Part of a small language model's weights.
Size: 10 layers, width 512, 8 heads of 64, vocabulary 28748.
Architecture: RMSNorm before each block, rotary positions, untied embeddings, normalized queries and keys, some layers without attention, local attention windows, value embeddings, hashed n-gram embeddings, a smear gate, learned residual scales, capped logits.
Training: a variant of Muon for these matrices, 681M tokens, 14683 steps.
Each number is 200 + 20 x the weight over the matrix's rms, rounded and kept within 0 to 999. Layers, rows and columns count from 0.

# layer 7 attention value, 512x512, rms 0.192, rows 127, columns 192-255
187,200,224,212,212,196,176,199,211,192,256,192,239,203,188,189,180,192,222,214,196,182,166,202,193,178,195,221,196,193,187,190,155,194,222,197,208,212,178,203,186,195,242,183,194,190,175,201,215,186,251,207,199,196,179,226,246,188,215,198,189,164,190,214
# layer 7 attention output (transposed), 512x512, rms 0.163, rows 127, columns 192-255
175,220,193,198,190,197,211,198,189,199,214,202,172,209,218,194,220,219,176,198,194,184,186,200,177,173,172,206,182,190,216,183,193,183,197,221,197,164,194,198,243,232,184,189,183,177,230,181,212,217,206,222,199,182,185,201,208,179,206,204,196,195,209,194
# layer 7 attention query, 512x512, rms 0.184, rows 128-181, columns 192-255
189,216,179,198,212,197,199,178,203,187,212,206,203,202,199,205,207,208,195,216,212,216,190,209,198,187,190,190,194,186,200,205,194,193,226,184,209,178,202,202,196,196,196,197,210,198,199,165,214,204,208,197,197,188,202,197,199,196,194,202,178,201,181,207
206,213,203,201,185,183,210,222,187,218,199,167,198,196,223,204,183,192,222,185,205,188,182,183,206,163,202,201,210,224,223,182,210,195,177,195,177,188,218,205,205,191,210,206,175,207,215,199,197,186,192,203,175,187,199,190,226,208,202,195,205,181,182,201
211,153,163,205,205,215,202,177,210,196,219,194,190,209,175,206,204,173,193,215,209,206,183,189,215,208,195,196,199,199,188,216,217,170,235,225,197,163,214,206,224,206,215,209,176,187,188,187,186,181,219,206,194,194,201,180,172,169,203,193,206,189,178,216
183,180,184,203,210,173,188,215,231,225,208,199,204,203,222,203,213,168,197,189,225,191,204,182,192,206,181,192,185,202,198,185,212,223,231,203,175,178,232,197,202,209,200,230,147,186,206,202,165,204,196,214,190,213,208,179,206,196,184,197,239,183,184,198
180,219,196,215,189,175,170,220,240,244,205,214,196,195,168,200,241,175,187,172,272,214,254,231,167,226,186,180,209,175,190,200,221,254,209,189,221,148,204,164,223,227,226,199,113,186,212,210,190,188,220,216,234,210,207,178,197,212,185,200,189,236,212,188
201,201,217,184,226,218,231,179,172,211,183,186,219,213,182,203,192,200,225,209,180,194,160,172,228,199,212,197,217,208,185,219,155,165,185,203,148,210,201,186,185,178,148,224,245,208,208,181,186,223,183,183,158,189,178,230,195,200,193,197,198,193,221,211
204,183,178,167,193,200,193,200,180,216,202,224,225,219,189,207,217,200,205,240,175,185,214,186,210,216,180,195,197,204,208,183,199,228,191,207,207,255,213,204,177,189,198,211,183,226,217,189,192,196,205,207,220,199,227,211,218,176,219,196,194,159,161,205
184,218,200,196,189,176,194,178,180,199,191,202,220,220,188,193,186,182,188,218,181,190,221,189,215,207,182,225,191,190,237,210,211,203,175,199,210,183,194,210,182,228,209,207,184,195,175,189,238,146,195,197,218,251,186,182,213,228,192,188,209,227,216,203
215,190,204,222,205,193,193,189,191,196,191,219,170,198,191,201,196,200,203,206,198,197,190,195,227,200,205,202,186,216,194,194,200,186,199,209,200,189,186,198,200,216,215,215,200,214,216,208,188,220,204,192,187,222,194,211,195,193,196,189,216,204,192,178
206,203,209,218,176,207,205,211,211,195,183,178,190,201,175,204,206,213,206,194,200,189,181,188,204,216,186,188,214,196,210,196,194,197,195,203,211,229,185,209,196,198,207,198,200,200,203,202,209,231,198,185,187,175,207,215,222,198,224,197,205,200,221,201
197,208,230,214,183,166,177,209,185,220,217,195,211,187,225,210,183,170,204,213,208,188,218,170,182,152,187,185,222,211,214,181,238,176,204,211,191,206,217,173,211,203,215,204,185,237,193,212,188,183,218,215,179,212,229,148,217,208,203,211,200,174,160,224
196,186,173,221,177,183,155,207,233,203,217,207,201,200,212,205,203,189,195,182,241,222,228,175,195,180,192,197,218,228,204,180,226,175,236,201,180,182,214,196,213,212,238,205,199,196,191,204,206,156,214,200,200,182,209,158,179,207,185,228,172,208,198,247
202,201,163,204,210,193,187,189,215,200,210,215,195,197,216,200,199,192,188,198,229,196,190,208,202,185,217,211,172,199,205,179,223,190,211,212,216,181,223,208,203,191,246,199,200,179,215,226,189,170,218,202,186,198,223,168,208,187,237,199,187,195,185,241
179,225,217,212,192,209,207,204,213,246,203,194,196,177,132,173,216,143,203,173,274,208,200,251,186,242,203,195,212,151,193,226,218,221,217,185,210,159,189,136,214,266,221,210,141,181,221,178,197,222,223,176,208,203,191,210,195,223,216,176,242,207,209,180
251,199,253,178,194,216,232,185,200,214,169,210,181,192,198,202,216,190,200,205,183,191,198,192,227,203,211,196,222,201,208,195,204,199,225,183,194,174,199,215,218,210,204,208,184,228,216,197,198,190,216,222,182,201,202,191,192,194,178,192,202,211,175,161
227,195,194,203,210,171,197,222,194,159,194,173,205,180,232,182,204,185,202,202,178,225,187,237,175,203,181,190,214,221,217,207,191,192,198,163,190,193,193,264,199,232,195,185,187,184,218,188,225,230,156,193,207,189,202,193,212,226,204,207,236,224,180,198
195,181,207,201,245,214,203,175,217,158,192,215,202,209,207,225,205,194,223,205,168,180,209,195,185,205,215,233,196,222,211,219,199,165,205,210,197,198,179,201,164,228,181,178,205,187,188,153,229,214,200,174,176,188,176,166,212,183,228,202,248,172,204,183
193,192,193,169,170,189,222,192,162,193,174,224,209,210,252,201,209,184,172,221,208,172,214,192,195,200,206,195,191,216,191,181,164,217,175,203,164,228,197,216,163,191,202,169,208,177,202,218,183,204,177,156,217,197,199,199,196,195,210,217,206,194,237,213
215,201,237,212,170,203,207,228,189,222,193,203,181,187,193,183,217,175,179,214,184,191,204,223,189,174,192,203,188,192,172,222,207,184,214,203,200,184,225,212,230,242,169,190,190,203,217,200,231,212,200,159,203,232,203,190,195,205,200,227,196,196,201,194
186,190,207,221,214,205,205,178,185,180,185,181,194,215,231,222,208,217,224,174,222,241,186,138,192,205,216,199,241,225,180,146,193,216,190,189,186,203,183,234,216,162,194,171,198,220,195,211,186,200,185,220,190,218,219,205,213,168,213,228,179,176,192,242
207,195,191,213,215,210,175,188,225,203,209,181,192,178,186,202,179,189,238,192,191,239,198,196,183,200,227,190,204,162,182,197,203,190,221,178,194,177,206,209,193,212,175,198,200,216,242,177,213,170,165,201,210,229,246,175,208,192,199,207,208,206,205,211
194,206,204,207,197,156,199,195,181,204,206,199,199,204,214,206,194,215,213,225,192,216,187,160,167,196,176,194,226,174,210,188,210,202,194,210,238,181,208,192,236,165,209,163,214,185,196,208,229,211,203,198,195,206,216,219,183,195,212,203,212,232,174,204
207,169,218,237,221,191,249,196,201,185,200,189,236,188,171,172,170,184,217,179,159,214,140,171,196,197,205,206,229,191,159,187,216,196,189,182,157,182,200,258,193,198,164,220,193,211,233,182,161,234,203,217,200,192,212,183,179,207,245,221,207,221,188,232
189,230,193,220,190,224,158,196,197,199,179,193,161,180,174,213,192,151,200,210,171,213,187,225,187,214,160,225,188,207,248,216,184,191,197,207,208,212,203,186,225,232,210,198,198,191,195,197,196,195,189,227,199,216,175,173,208,240,188,220,189,191,189,196
194,212,195,192,215,182,190,167,215,203,248,237,184,219,211,185,176,226,173,210,192,225,154,211,207,202,202,193,181,200,199,155,200,202,226,184,215,199,231,190,206,226,275,188,204,212,214,239,186,199,204,192,162,191,207,184,188,227,198,190,189,186,205,237
191,223,166,206,207,207,214,176,206,180,202,208,262,197,209,228,197,190,238,171,187,194,175,219,176,189,224,198,219,232,156,222,178,186,197,191,214,192,203,159,200,186,172,194,247,202,221,219,228,224,198,163,216,208,214,216,215,187,196,190,198,198,220,186
183,207,218,213,185,209,186,197,176,195,182,232,186,228,179,219,199,197,228,227,195,216,217,204,180,207,206,202,194,199,204,192,213,198,193,213,202,176,221,172,186,176,158,174,211,179,235,179,218,203,216,159,234,186,174,200,172,192,190,203,204,200,182,201
187,209,161,182,181,231,170,170,197,233,200,208,189,189,241,199,188,195,210,213,236,205,200,186,210,171,192,221,207,158,182,182,207,200,230,214,185,212,212,202,208,244,181,189,218,208,175,214,197,210,212,202,156,182,162,195,230,180,159,194,186,205,165,215
196,219,203,181,194,214,162,179,187,167,191,226,193,186,196,225,190,206,160,186,217,204,217,180,171,213,185,192,201,208,177,195,199,243,191,200,191,221,197,187,187,214,201,180,207,189,192,242,240,193,195,216,223,187,206,227,230,188,194,214,207,183,220,186
195,194,168,181,186,175,205,224,166,215,221,161,215,187,183,170,218,215,199,231,210,203,190,225,171,228,212,190,210,201,208,184,217,193,209,217,225,232,195,144,216,199,220,185,205,194,179,203,190,159,182,199,198,219,208,207,161,199,195,207,197,177,204,207
225,199,205,221,212,195,169,180,180,184,246,162,183,172,202,239,189,191,184,194,190,237,177,223,226,191,169,209,239,210,212,174,221,199,219,201,202,206,161,221,217,202,188,194,177,220,191,177,234,211,201,226,171,182,194,181,187,209,169,203,211,216,168,194
180,201,156,230,188,187,194,203,199,189,182,158,200,173,174,201,203,190,179,196,205,239,228,167,182,240,193,206,228,211,203,165,197,221,212,219,163,217,187,212,230,177,223,202,209,188,215,233,197,203,176,196,172,195,161,196,197,200,198,184,183,185,159,226
201,197,178,202,209,179,209,212,248,192,193,212,200,215,192,174,183,208,219,218,204,187,217,180,193,206,193,184,197,194,182,179,212,214,215,232,189,194,204,211,229,212,214,214,185,189,174,195,187,229,184,196,199,244,231,167,254,221,185,217,190,210,195,214
208,231,171,204,198,195,191,192,191,195,209,203,190,187,181,216,221,203,190,212,222,177,189,200,181,198,243,204,188,193,225,212,191,197,191,201,228,225,199,202,220,209,212,206,193,212,213,186,159,220,226,195,184,215,222,193,197,222,200,206,200,182,192,204
192,214,208,225,177,201,208,195,200,199,231,221,216,198,191,221,204,207,196,199,201,182,206,221,200,190,215,204,186,213,214,201,190,202,211,225,201,208,180,195,188,215,209,189,225,219,202,186,182,216,193,204,207,167,195,218,229,245,216,205,204,183,217,214
196,210,197,173,179,192,173,218,207,223,169,230,166,206,191,232,180,237,207,181,190,272,198,181,191,194,193,205,214,187,213,154,221,173,203,168,200,188,161,225,219,191,207,172,188,208,191,190,225,203,206,215,151,184,212,174,199,186,229,189,193,228,206,226
177,203,220,157,192,219,209,178,243,208,190,204,204,210,231,203,202,187,240,189,192,160,198,197,208,210,153,177,184,198,190,202,197,193,204,233,176,224,210,204,188,227,200,196,214,197,199,189,189,155,188,189,197,177,236,196,184,151,177,208,233,177,213,220
192,171,202,207,193,205,201,187,231,196,232,174,204,172,205,186,216,199,243,202,205,161,207,196,222,211,227,197,221,190,207,200,186,193,164,199,222,196,166,185,181,209,210,202,208,199,184,186,198,157,240,191,205,214,151,195,238,180,199,221,190,216,221,197
185,203,190,207,183,206,191,187,214,204,201,206,194,164,224,208,194,165,211,181,181,162,179,180,225,208,198,219,228,207,182,192,201,165,223,186,197,187,207,195,205,198,199,169,189,191,177,227,239,202,214,206,208,190,236,189,195,197,205,213,202,190,191,219
212,195,184,201,194,193,207,180,207,193,201,221,211,211,170,201,210,197,232,231,191,195,221,215,204,209,205,228,202,200,174,192,209,197,204,190,180,204,172,186,200,177,206,185,195,212,181,184,188,227,193,189,173,232,191,177,180,207,156,205,194,214,227,210
188,195,232,200,188,168,217,186,198,194,158,214,198,174,182,206,181,213,246,207,195,176,175,191,201,221,205,197,196,192,179,221,199,178,136,249,161,213,182,201,215,169,192,218,192,183,236,174,214,188,204,198,200,187,233,213,161,174,236,208,182,201,204,218
228,193,172,204,191,173,231,193,189,154,167,176,191,191,198,170,157,223,222,155,150,184,185,201,212,217,238,194,196,174,214,212,183,185,203,211,170,204,176,249,215,155,175,200,195,210,196,204,189,218,207,201,195,218,229,165,209,194,228,213,193,186,194,193
171,214,217,205,223,200,207,185,201,210,221,221,219,251,200,220,208,216,167,195,198,169,222,209,203,211,212,182,204,219,174,179,176,226,181,202,229,210,246,183,194,176,191,205,210,181,222,211,221,194,218,221,195,190,223,190,226,233,220,167,218,201,207,193
200,197,183,191,198,197,200,211,195,221,253,177,225,186,195,180,185,200,218,182,192,197,185,200,243,191,210,209,214,172,184,230,182,185,206,220,193,208,188,213,185,225,206,195,166,182,198,175,206,182,193,224,222,187,201,233,213,195,222,186,231,245,213,225
241,204,180,226,203,172,196,209,204,212,208,164,219,196,173,248,170,200,207,190,179,169,186,190,198,225,213,209,219,206,192,175,222,215,195,195,199,190,217,198,186,192,206,224,203,238,200,193,176,213,174,183,197,191,174,160,184,188,228,187,193,251,204,189
202,197,224,220,185,162,193,187,229,217,211,188,218,213,227,202,223,201,237,207,216,236,196,185,198,221,211,190,209,191,166,200,196,175,196,198,197,226,173,204,189,210,180,208,223,181,210,195,200,215,172,184,183,189,197,194,199,187,189,198,209,202,227,186
228,192,194,211,188,184,205,216,216,220,192,210,209,229,247,181,199,180,192,221,190,206,176,197,210,208,195,209,203,187,209,207,191,220,191,214,199,209,210,184,196,231,203,229,175,205,180,234,200,215,184,207,213,216,195,210,206,170,186,199,173,172,236,153
191,195,201,216,200,244,219,193,213,183,209,201,185,204,176,208,170,223,202,211,193,218,169,226,186,210,197,207,202,205,231,185,155,205,164,216,227,209,168,212,201,190,187,223,204,188,189,206,223,203,198,196,196,228,197,209,235,182,202,155,196,212,226,202
200,242,196,181,187,145,205,218,203,245,225,209,204,208,164,208,204,177,206,223,198,208,195,241,207,223,190,219,161,227,219,216,202,189,201,182,167,207,196,198,210,183,216,207,182,208,199,163,194,191,203,223,209,224,228,186,182,202,202,224,207,180,218,210
182,183,206,210,212,190,200,233,194,202,196,195,162,244,175,265,216,175,197,213,236,222,196,219,204,185,175,186,206,200,204,183,184,191,205,186,191,183,182,224,226,178,192,199,192,204,213,255,222,236,226,210,186,179,222,196,175,204,205,174,169,188,174,191
206,190,195,185,202,195,198,201,192,206,200,201,194,227,225,196,212,205,230,195,200,202,194,213,208,207,165,188,229,212,197,228,214,203,155,198,183,131,205,217,202,165,197,185,211,211,195,220,147,200,185,218,187,195,206,207,204,209,215,224,188,208,217,183
199,196,176,206,231,187,181,187,185,190,190,198,205,222,199,189,207,190,196,192,227,175,184,218,210,198,222,221,220,223,207,174,243,221,206,172,231,184,207,206,200,187,238,215,209,225,207,174,182,160,199,213,223,182,170,207,228,226,225,216,233,221,195,201
194,195,189,195,206,209,190,198,234,198,178,156,194,199,223,192,215,207,242,228,213,252,219,183,201,162,169,200,215,229,208,178,180,203,173,218,198,211,202,192,188,234,188,199,227,192,203,212,183,209,188,193,197,190,206,194,205,163,210,185,197,184,185,237
220,211,185,170,221,224,203,172,194,179,184,173,204,170,173,191,196,183,201,218,196,186,214,236,206,234,162,203,205,198,225,193,218,198,202,197,201,181,204,185,205,235,197,191,237,185,232,236,213,191,230,159,225,187,209,255,232,198,166,189,217,225,239,170
# layer 7 attention key, 512x512, rms 0.184, rows 128-180, columns 192-255
189,194,193,201,174,190,199,211,191,203,191,195,199,211,195,210,195,207,195,197,197,211,191,199,206,214,209,209,207,198,198,222,186,192,187,202,193,195,214,211,206,210,196,213,208,205,187,209,206,215,200,192,206,204,198,180,196,198,186,205,217,195,185,182
183,206,199,196,213,210,196,198,219,202,193,181,185,194,217,205,199,216,220,205,224,198,203,205,199,198,204,174,213,184,197,182,201,199,201,193,191,194,181,181,194,211,199,199,194,187,166,203,207,197,204,182,192,194,188,208,191,195,203,204,173,202,213,222
206,159,216,202,203,226,198,188,208,208,217,176,236,192,176,206,199,200,209,198,210,191,195,196,199,191,183,185,205,193,227,171,188,199,202,191,212,196,190,179,224,213,180,209,175,209,196,225,182,201,208,199,211,196,216,177,221,214,212,215,196,189,218,227
237,191,223,201,168,204,164,211,189,231,213,144,200,175,203,180,223,216,216,197,237,181,213,207,187,211,215,202,238,193,208,169,207,199,205,196,214,188,200,134,247,215,210,224,165,212,213,193,155,179,189,204,195,206,220,186,215,231,195,208,195,218,215,213
208,175,203,216,188,187,168,204,227,236,214,183,201,193,204,174,230,214,198,219,256,182,239,189,179,192,213,222,211,193,218,204,216,210,227,193,228,206,206,169,245,216,213,223,158,230,218,212,158,196,184,193,219,212,215,182,235,213,195,177,207,210,206,236
189,184,189,178,228,192,175,220,187,215,174,146,174,205,217,176,229,183,181,185,208,186,157,190,226,184,236,231,203,192,218,180,215,210,210,187,197,185,166,178,205,183,211,226,187,200,253,206,153,220,200,184,214,208,210,182,181,241,184,212,217,194,169,207
209,172,207,175,230,224,201,165,206,225,217,226,201,188,173,184,206,199,158,225,175,189,230,237,183,203,206,193,185,223,211,212,186,180,223,245,159,192,194,166,183,205,210,215,218,198,175,184,233,230,227,191,158,164,187,235,219,173,196,215,206,179,210,195
147,190,215,185,180,184,219,171,207,209,166,213,166,202,195,174,217,195,216,193,188,230,243,188,206,214,183,196,185,226,180,202,170,197,175,206,190,191,189,178,170,210,217,179,217,209,179,179,216,204,167,196,209,202,176,198,155,201,181,205,195,183,218,158
187,200,187,177,220,185,193,212,205,190,212,206,204,191,206,199,213,186,199,203,196,183,209,217,190,185,199,199,189,194,192,214,169,188,193,204,196,218,212,197,175,196,205,224,195,211,196,212,203,209,194,181,180,200,189,164,204,188,217,202,184,200,176,198
207,200,192,213,209,220,196,183,195,193,225,183,202,209,211,202,182,174,202,201,198,197,193,200,186,192,208,165,222,206,213,186,215,196,190,202,191,206,193,202,194,198,209,188,204,206,203,197,195,181,183,216,217,223,203,185,198,182,187,171,206,185,178,195
227,194,201,211,182,202,159,208,222,213,208,191,199,169,208,194,189,179,222,198,238,196,194,212,190,195,215,191,219,190,213,213,178,189,176,192,204,188,190,170,218,212,189,229,193,185,194,209,153,199,189,206,204,172,219,196,193,180,228,202,187,216,192,200
203,192,198,206,214,200,186,223,203,225,192,219,231,221,192,198,197,200,204,200,210,228,198,207,185,215,200,198,200,183,191,197,221,207,194,186,205,188,220,213,198,210,211,236,219,210,211,216,180,202,198,198,204,221,197,202,222,206,197,197,197,219,213,182
210,214,195,222,235,206,219,194,210,183,187,203,202,219,214,165,192,210,195,193,174,228,223,207,184,195,180,190,181,191,189,201,226,196,195,198,187,210,195,235,185,183,219,179,203,212,206,202,237,201,210,232,185,206,202,194,213,189,232,213,187,215,197,194
154,197,222,172,156,206,137,202,226,244,236,203,199,191,210,201,193,225,199,214,244,184,222,214,156,208,205,212,192,168,209,222,223,232,197,186,195,203,199,161,209,224,217,189,156,171,194,225,186,201,208,156,242,186,173,211,186,200,161,184,195,149,205,199
181,158,192,193,217,203,192,181,186,205,232,156,210,190,219,181,246,206,188,196,201,197,209,198,179,199,211,174,191,185,238,227,217,218,163,250,178,224,200,208,212,195,203,219,231,201,216,201,226,175,208,206,183,227,220,224,196,200,228,181,221,252,207,218
203,231,227,195,198,193,201,233,184,217,203,216,199,198,201,228,193,212,209,211,202,205,163,215,173,228,214,222,223,183,189,251,201,173,154,188,223,202,216,189,238,223,219,209,205,194,190,228,201,202,209,210,189,231,199,241,177,230,227,170,188,173,205,144
172,240,206,195,194,212,208,194,193,181,216,246,221,208,172,220,196,198,217,206,200,182,259,179,174,203,182,185,170,214,188,223,154,169,213,187,200,236,231,177,186,174,191,178,234,179,160,168,206,235,173,208,167,209,169,233,191,225,196,177,180,202,225,198
202,213,174,208,210,172,233,212,189,184,201,231,216,229,179,209,198,207,218,252,198,221,200,216,171,229,194,201,185,183,197,219,208,199,181,192,214,197,193,186,164,206,203,218,195,191,187,198,229,208,192,166,198,195,170,213,204,203,202,185,215,202,242,180
190,189,165,200,241,199,220,234,194,193,208,199,215,218,214,215,203,209,208,196,202,201,191,221,167,222,226,206,200,189,198,220,223,208,206,183,181,170,234,223,226,159,196,227,198,180,188,215,195,193,190,221,180,194,205,230,223,219,186,188,216,207,164,216
206,159,186,209,219,209,191,207,173,214,207,185,159,178,223,207,162,180,228,169,211,184,212,199,216,168,205,208,221,207,222,141,196,177,233,191,204,202,208,187,210,152,197,187,198,222,202,214,218,169,180,224,179,197,204,204,209,227,245,184,174,227,201,221
233,198,159,215,232,151,171,219,220,199,167,192,180,213,211,198,179,186,214,170,159,211,209,207,222,173,188,200,178,163,220,177,218,231,197,179,224,208,222,211,182,212,190,228,208,172,214,188,216,211,213,191,201,204,214,177,206,233,197,194,163,177,206,191
162,219,212,204,185,220,213,180,214,220,166,221,206,206,198,224,183,206,189,198,229,202,199,213,213,194,199,165,197,211,225,203,214,235,212,233,206,174,169,199,215,176,209,201,204,236,209,221,197,208,201,205,195,195,204,176,174,225,224,203,209,190,200,211
210,201,210,212,242,171,207,187,204,215,213,189,202,220,216,205,246,183,190,194,188,195,199,189,223,190,197,204,193,192,191,229,221,186,211,195,210,171,205,217,177,183,192,190,193,210,195,230,166,205,191,208,186,192,235,200,196,198,218,199,167,235,207,176
165,230,199,218,182,195,196,200,211,215,207,195,186,178,175,186,186,214,190,206,205,185,192,235,171,213,214,227,195,215,171,185,198,207,210,192,180,185,194,212,195,221,205,207,182,155,203,202,236,228,176,219,203,195,213,179,206,209,195,241,212,201,210,209
186,220,206,186,194,167,170,182,209,197,208,209,193,207,213,232,204,184,204,192,194,213,213,191,186,207,178,162,204,170,201,167,217,204,197,196,225,190,209,199,195,225,207,177,209,183,191,192,217,203,217,170,217,189,205,209,206,197,174,193,201,219,174,232
221,198,225,191,206,169,221,178,201,177,224,209,215,210,168,189,167,186,180,171,199,229,234,184,190,199,204,212,194,167,208,221,204,196,193,214,206,178,214,176,166,170,178,207,226,188,173,240,176,204,206,192,226,209,194,130,226,212,205,167,180,176,234,199
231,178,198,234,199,180,210,204,202,187,212,178,167,195,187,209,219,202,162,203,202,188,252,175,216,197,189,208,234,198,213,218,192,171,190,173,227,183,195,230,209,177,246,203,214,216,232,203,194,188,199,192,246,209,205,207,224,203,209,210,178,199,230,209
183,182,229,173,177,206,216,159,222,187,276,207,199,186,224,223,196,187,171,210,225,209,226,210,224,185,194,191,189,194,200,196,199,202,208,186,219,233,178,189,180,160,231,199,218,169,201,172,205,188,193,191,196,152,190,208,198,220,177,215,213,190,212,219
187,207,215,164,180,204,182,176,219,195,224,192,158,199,235,203,198,180,188,189,206,231,200,189,220,162,193,181,220,200,240,170,214,211,229,221,251,212,168,223,213,217,227,207,207,182,180,177,226,149,197,204,172,206,199,213,185,191,178,170,185,224,208,181
190,197,182,226,208,193,192,182,203,212,199,232,182,191,174,204,206,216,210,173,231,213,223,205,187,179,254,173,181,182,179,186,202,183,226,198,195,221,192,196,215,190,170,224,207,210,206,224,213,150,243,228,188,202,199,184,187,179,215,173,194,200,181,226
210,202,221,211,207,203,202,231,191,210,188,164,220,190,204,212,173,204,194,184,240,238,187,185,193,201,208,204,211,169,202,159,241,247,229,201,227,202,207,176,186,211,202,206,168,185,200,213,173,210,218,218,219,184,188,193,201,223,199,204,194,208,172,199
180,206,206,193,209,205,207,188,201,206,209,208,202,237,193,207,188,170,217,231,228,203,194,215,218,218,180,177,201,199,208,198,198,226,234,167,224,202,185,202,173,212,240,185,222,211,236,224,247,198,204,205,198,225,157,200,219,191,193,173,206,185,202,200
206,203,203,189,176,220,155,176,200,202,204,201,202,184,212,183,184,173,197,175,195,184,193,198,212,151,188,206,197,173,233,181,178,216,177,183,226,190,198,207,166,207,179,211,229,183,241,217,214,193,213,202,205,226,210,145,209,199,231,204,192,174,203,219
209,185,182,192,176,205,209,209,166,222,186,178,211,205,182,167,201,199,198,184,197,198,220,196,186,208,221,193,184,167,235,180,197,194,228,216,194,199,192,223,221,228,201,198,195,216,232,190,204,260,145,229,225,205,177,235,211,184,233,226,206,193,194,205
235,211,200,213,199,214,202,211,195,207,156,206,228,228,229,177,202,191,172,196,201,181,195,217,189,205,215,210,228,212,197,223,211,189,185,167,194,177,190,207,211,197,205,236,203,230,180,221,200,221,164,177,193,216,181,163,186,195,248,220,181,214,199,199
185,199,187,208,207,189,177,190,193,204,223,149,208,177,216,202,188,199,208,205,213,174,204,185,214,214,227,232,225,188,193,240,230,207,212,186,189,162,209,202,171,219,128,188,172,195,210,222,163,213,210,200,231,201,170,180,194,226,199,153,207,213,156,203
200,171,176,168,216,171,199,211,177,182,160,195,189,198,188,169,194,207,208,205,191,221,187,175,200,164,201,193,190,209,223,206,188,198,190,200,183,181,215,206,186,207,172,196,242,198,185,193,203,162,206,189,201,233,189,180,185,155,219,249,180,203,207,197
226,220,203,170,190,197,217,238,188,207,201,168,201,161,218,221,233,205,186,201,231,172,191,210,164,214,223,200,198,176,189,191,228,195,203,182,181,184,228,195,181,197,167,211,181,205,218,232,198,224,161,190,188,189,188,192,182,184,204,216,179,202,212,191
214,187,239,191,195,234,192,229,201,201,196,190,208,207,199,227,209,167,199,238,182,208,193,202,205,197,177,192,202,184,189,184,215,211,177,177,218,207,229,181,194,202,228,161,202,218,192,209,232,171,170,186,234,216,206,191,199,213,227,211,180,194,183,174
198,191,193,193,193,209,189,209,202,196,205,175,256,167,202,182,186,201,205,196,215,198,198,184,203,204,231,252,235,202,177,202,175,153,205,189,194,200,218,207,200,233,189,225,153,227,193,213,214,217,228,205,211,234,162,190,213,172,175,183,190,257,195,201
213,197,182,182,206,204,209,204,186,216,200,197,202,212,204,172,191,158,209,180,204,216,205,169,163,224,204,209,191,219,194,200,184,215,199,154,200,189,213,201,239,209,213,194,197,180,211,168,178,181,209,202,217,211,166,235,217,207,206,194,164,165,224,197
201,221,193,226,248,193,221,221,155,220,194,205,219,246,179,212,212,239,225,193,150,239,164,230,181,234,193,185,197,177,193,231,219,175,208,198,199,194,213,185,202,195,224,191,206,210,230,178,178,210,221,198,205,198,211,208,205,198,232,201,204,183,208,235
192,212,204,193,187,197,166,221,177,220,193,220,164,195,199,211,187,188,196,200,189,183,208,191,193,211,221,199,155,212,238,208,218,218,182,206,215,206,198,189,211,194,211,207,208,201,220,209,235,180,207,241,212,192,201,239,200,202,200,168,207,219,223,187
188,193,191,203,217,200,216,210,177,195,229,156,235,159,210,191,189,230,191,172,176,182,148,169,178,180,193,177,215,200,216,205,187,219,181,177,203,187,199,209,190,199,169,216,185,224,196,159,180,223,189,202,187,217,189,167,176,237,237,174,203,195,201,210
187,227,179,188,218,194,190,188,179,204,218,214,188,188,213,230,188,204,215,187,211,207,208,184,222,211,219,210,212,209,213,198,206,179,165,207,226,186,212,211,195,222,196,207,194,210,189,221,187,235,215,207,248,198,205,218,191,209,190,190,224,204,193,173
234,213,220,220,184,182,230,221,193,183,201,228,208,194,191,214,197,232,199,218,203,205,187,198,216,180,223,172,187,211,161,167,161,180,189,216,185,196,195,166,176,186,211,170,213,184,207,214,208,202,210,173,191,215,178,238,208,216,192,211,187,216,218,206
217,215,198,205,187,195,210,258,206,220,185,211,225,163,213,202,198,198,219,217,202,193,212,222,212,203,196,231,199,196,205,210,193,241,191,183,209,185,177,198,193,209,189,157,206,209,199,220,202,204,187,207,192,183,228,193,171,194,237,211,190,199,171,213
181,166,223,221,193,211,193,198,198,215,210,198,232,201,163,180,223,199,206,203,182,194,209,214,190,198,201,194,170,231,231,253,214,168,204,186,197,215,193,193,185,200,198,202,192,187,188,209,224,226,220,166,178,171,189,224,183,230,221,208,217,217,205,186
185,228,217,182,198,184,192,197,184,183,185,240,222,204,155,218,161,226,172,200,181,240,207,178,196,197,205,209,168,184,210,188,209,211,198,222,225,181,263,193,210,230,186,187,200,180,199,230,176,230,162,210,196,182,187,194,199,198,216,185,162,196,207,184
174,185,217,186,198,215,175,202,193,219,180,204,189,173,202,227,207,182,224,191,154,211,171,209,202,171,214,235,165,173,191,179,195,216,225,242,177,206,158,228,221,181,169,198,179,212,211,205,191,190,240,230,208,192,173,211,196,212,171,181,218,212,198,197
179,209,205,174,204,202,169,213,219,197,178,216,159,204,217,193,163,156,235,182,177,227,219,224,182,208,186,165,188,215,149,181,227,184,229,194,217,199,227,193,194,172,184,193,215,202,225,176,195,185,226,203,230,234,211,202,158,206,236,216,185,172,227,214
213,234,227,174,198,205,200,220,195,209,208,209,225,204,188,246,210,216,190,226,230,171,186,206,159,205,236,192,197,202,181,215,212,167,199,212,205,234,163,182,209,215,207,200,169,219,211,200,165,187,176,201,195,198,199,200,191,221,197,204,236,185,208,219
192,181,205,190,117,233,204,146,195,214,184,186,213,177,204,197,223,223,220,163,198,196,182,220,172,202,194,194,199,197,200,194,224,187,204,172,203,202,202,184,197,198,195,195,245,221,168,194,221,204,216,200,164,209,169,258,194,184,180,188,209,182,194,213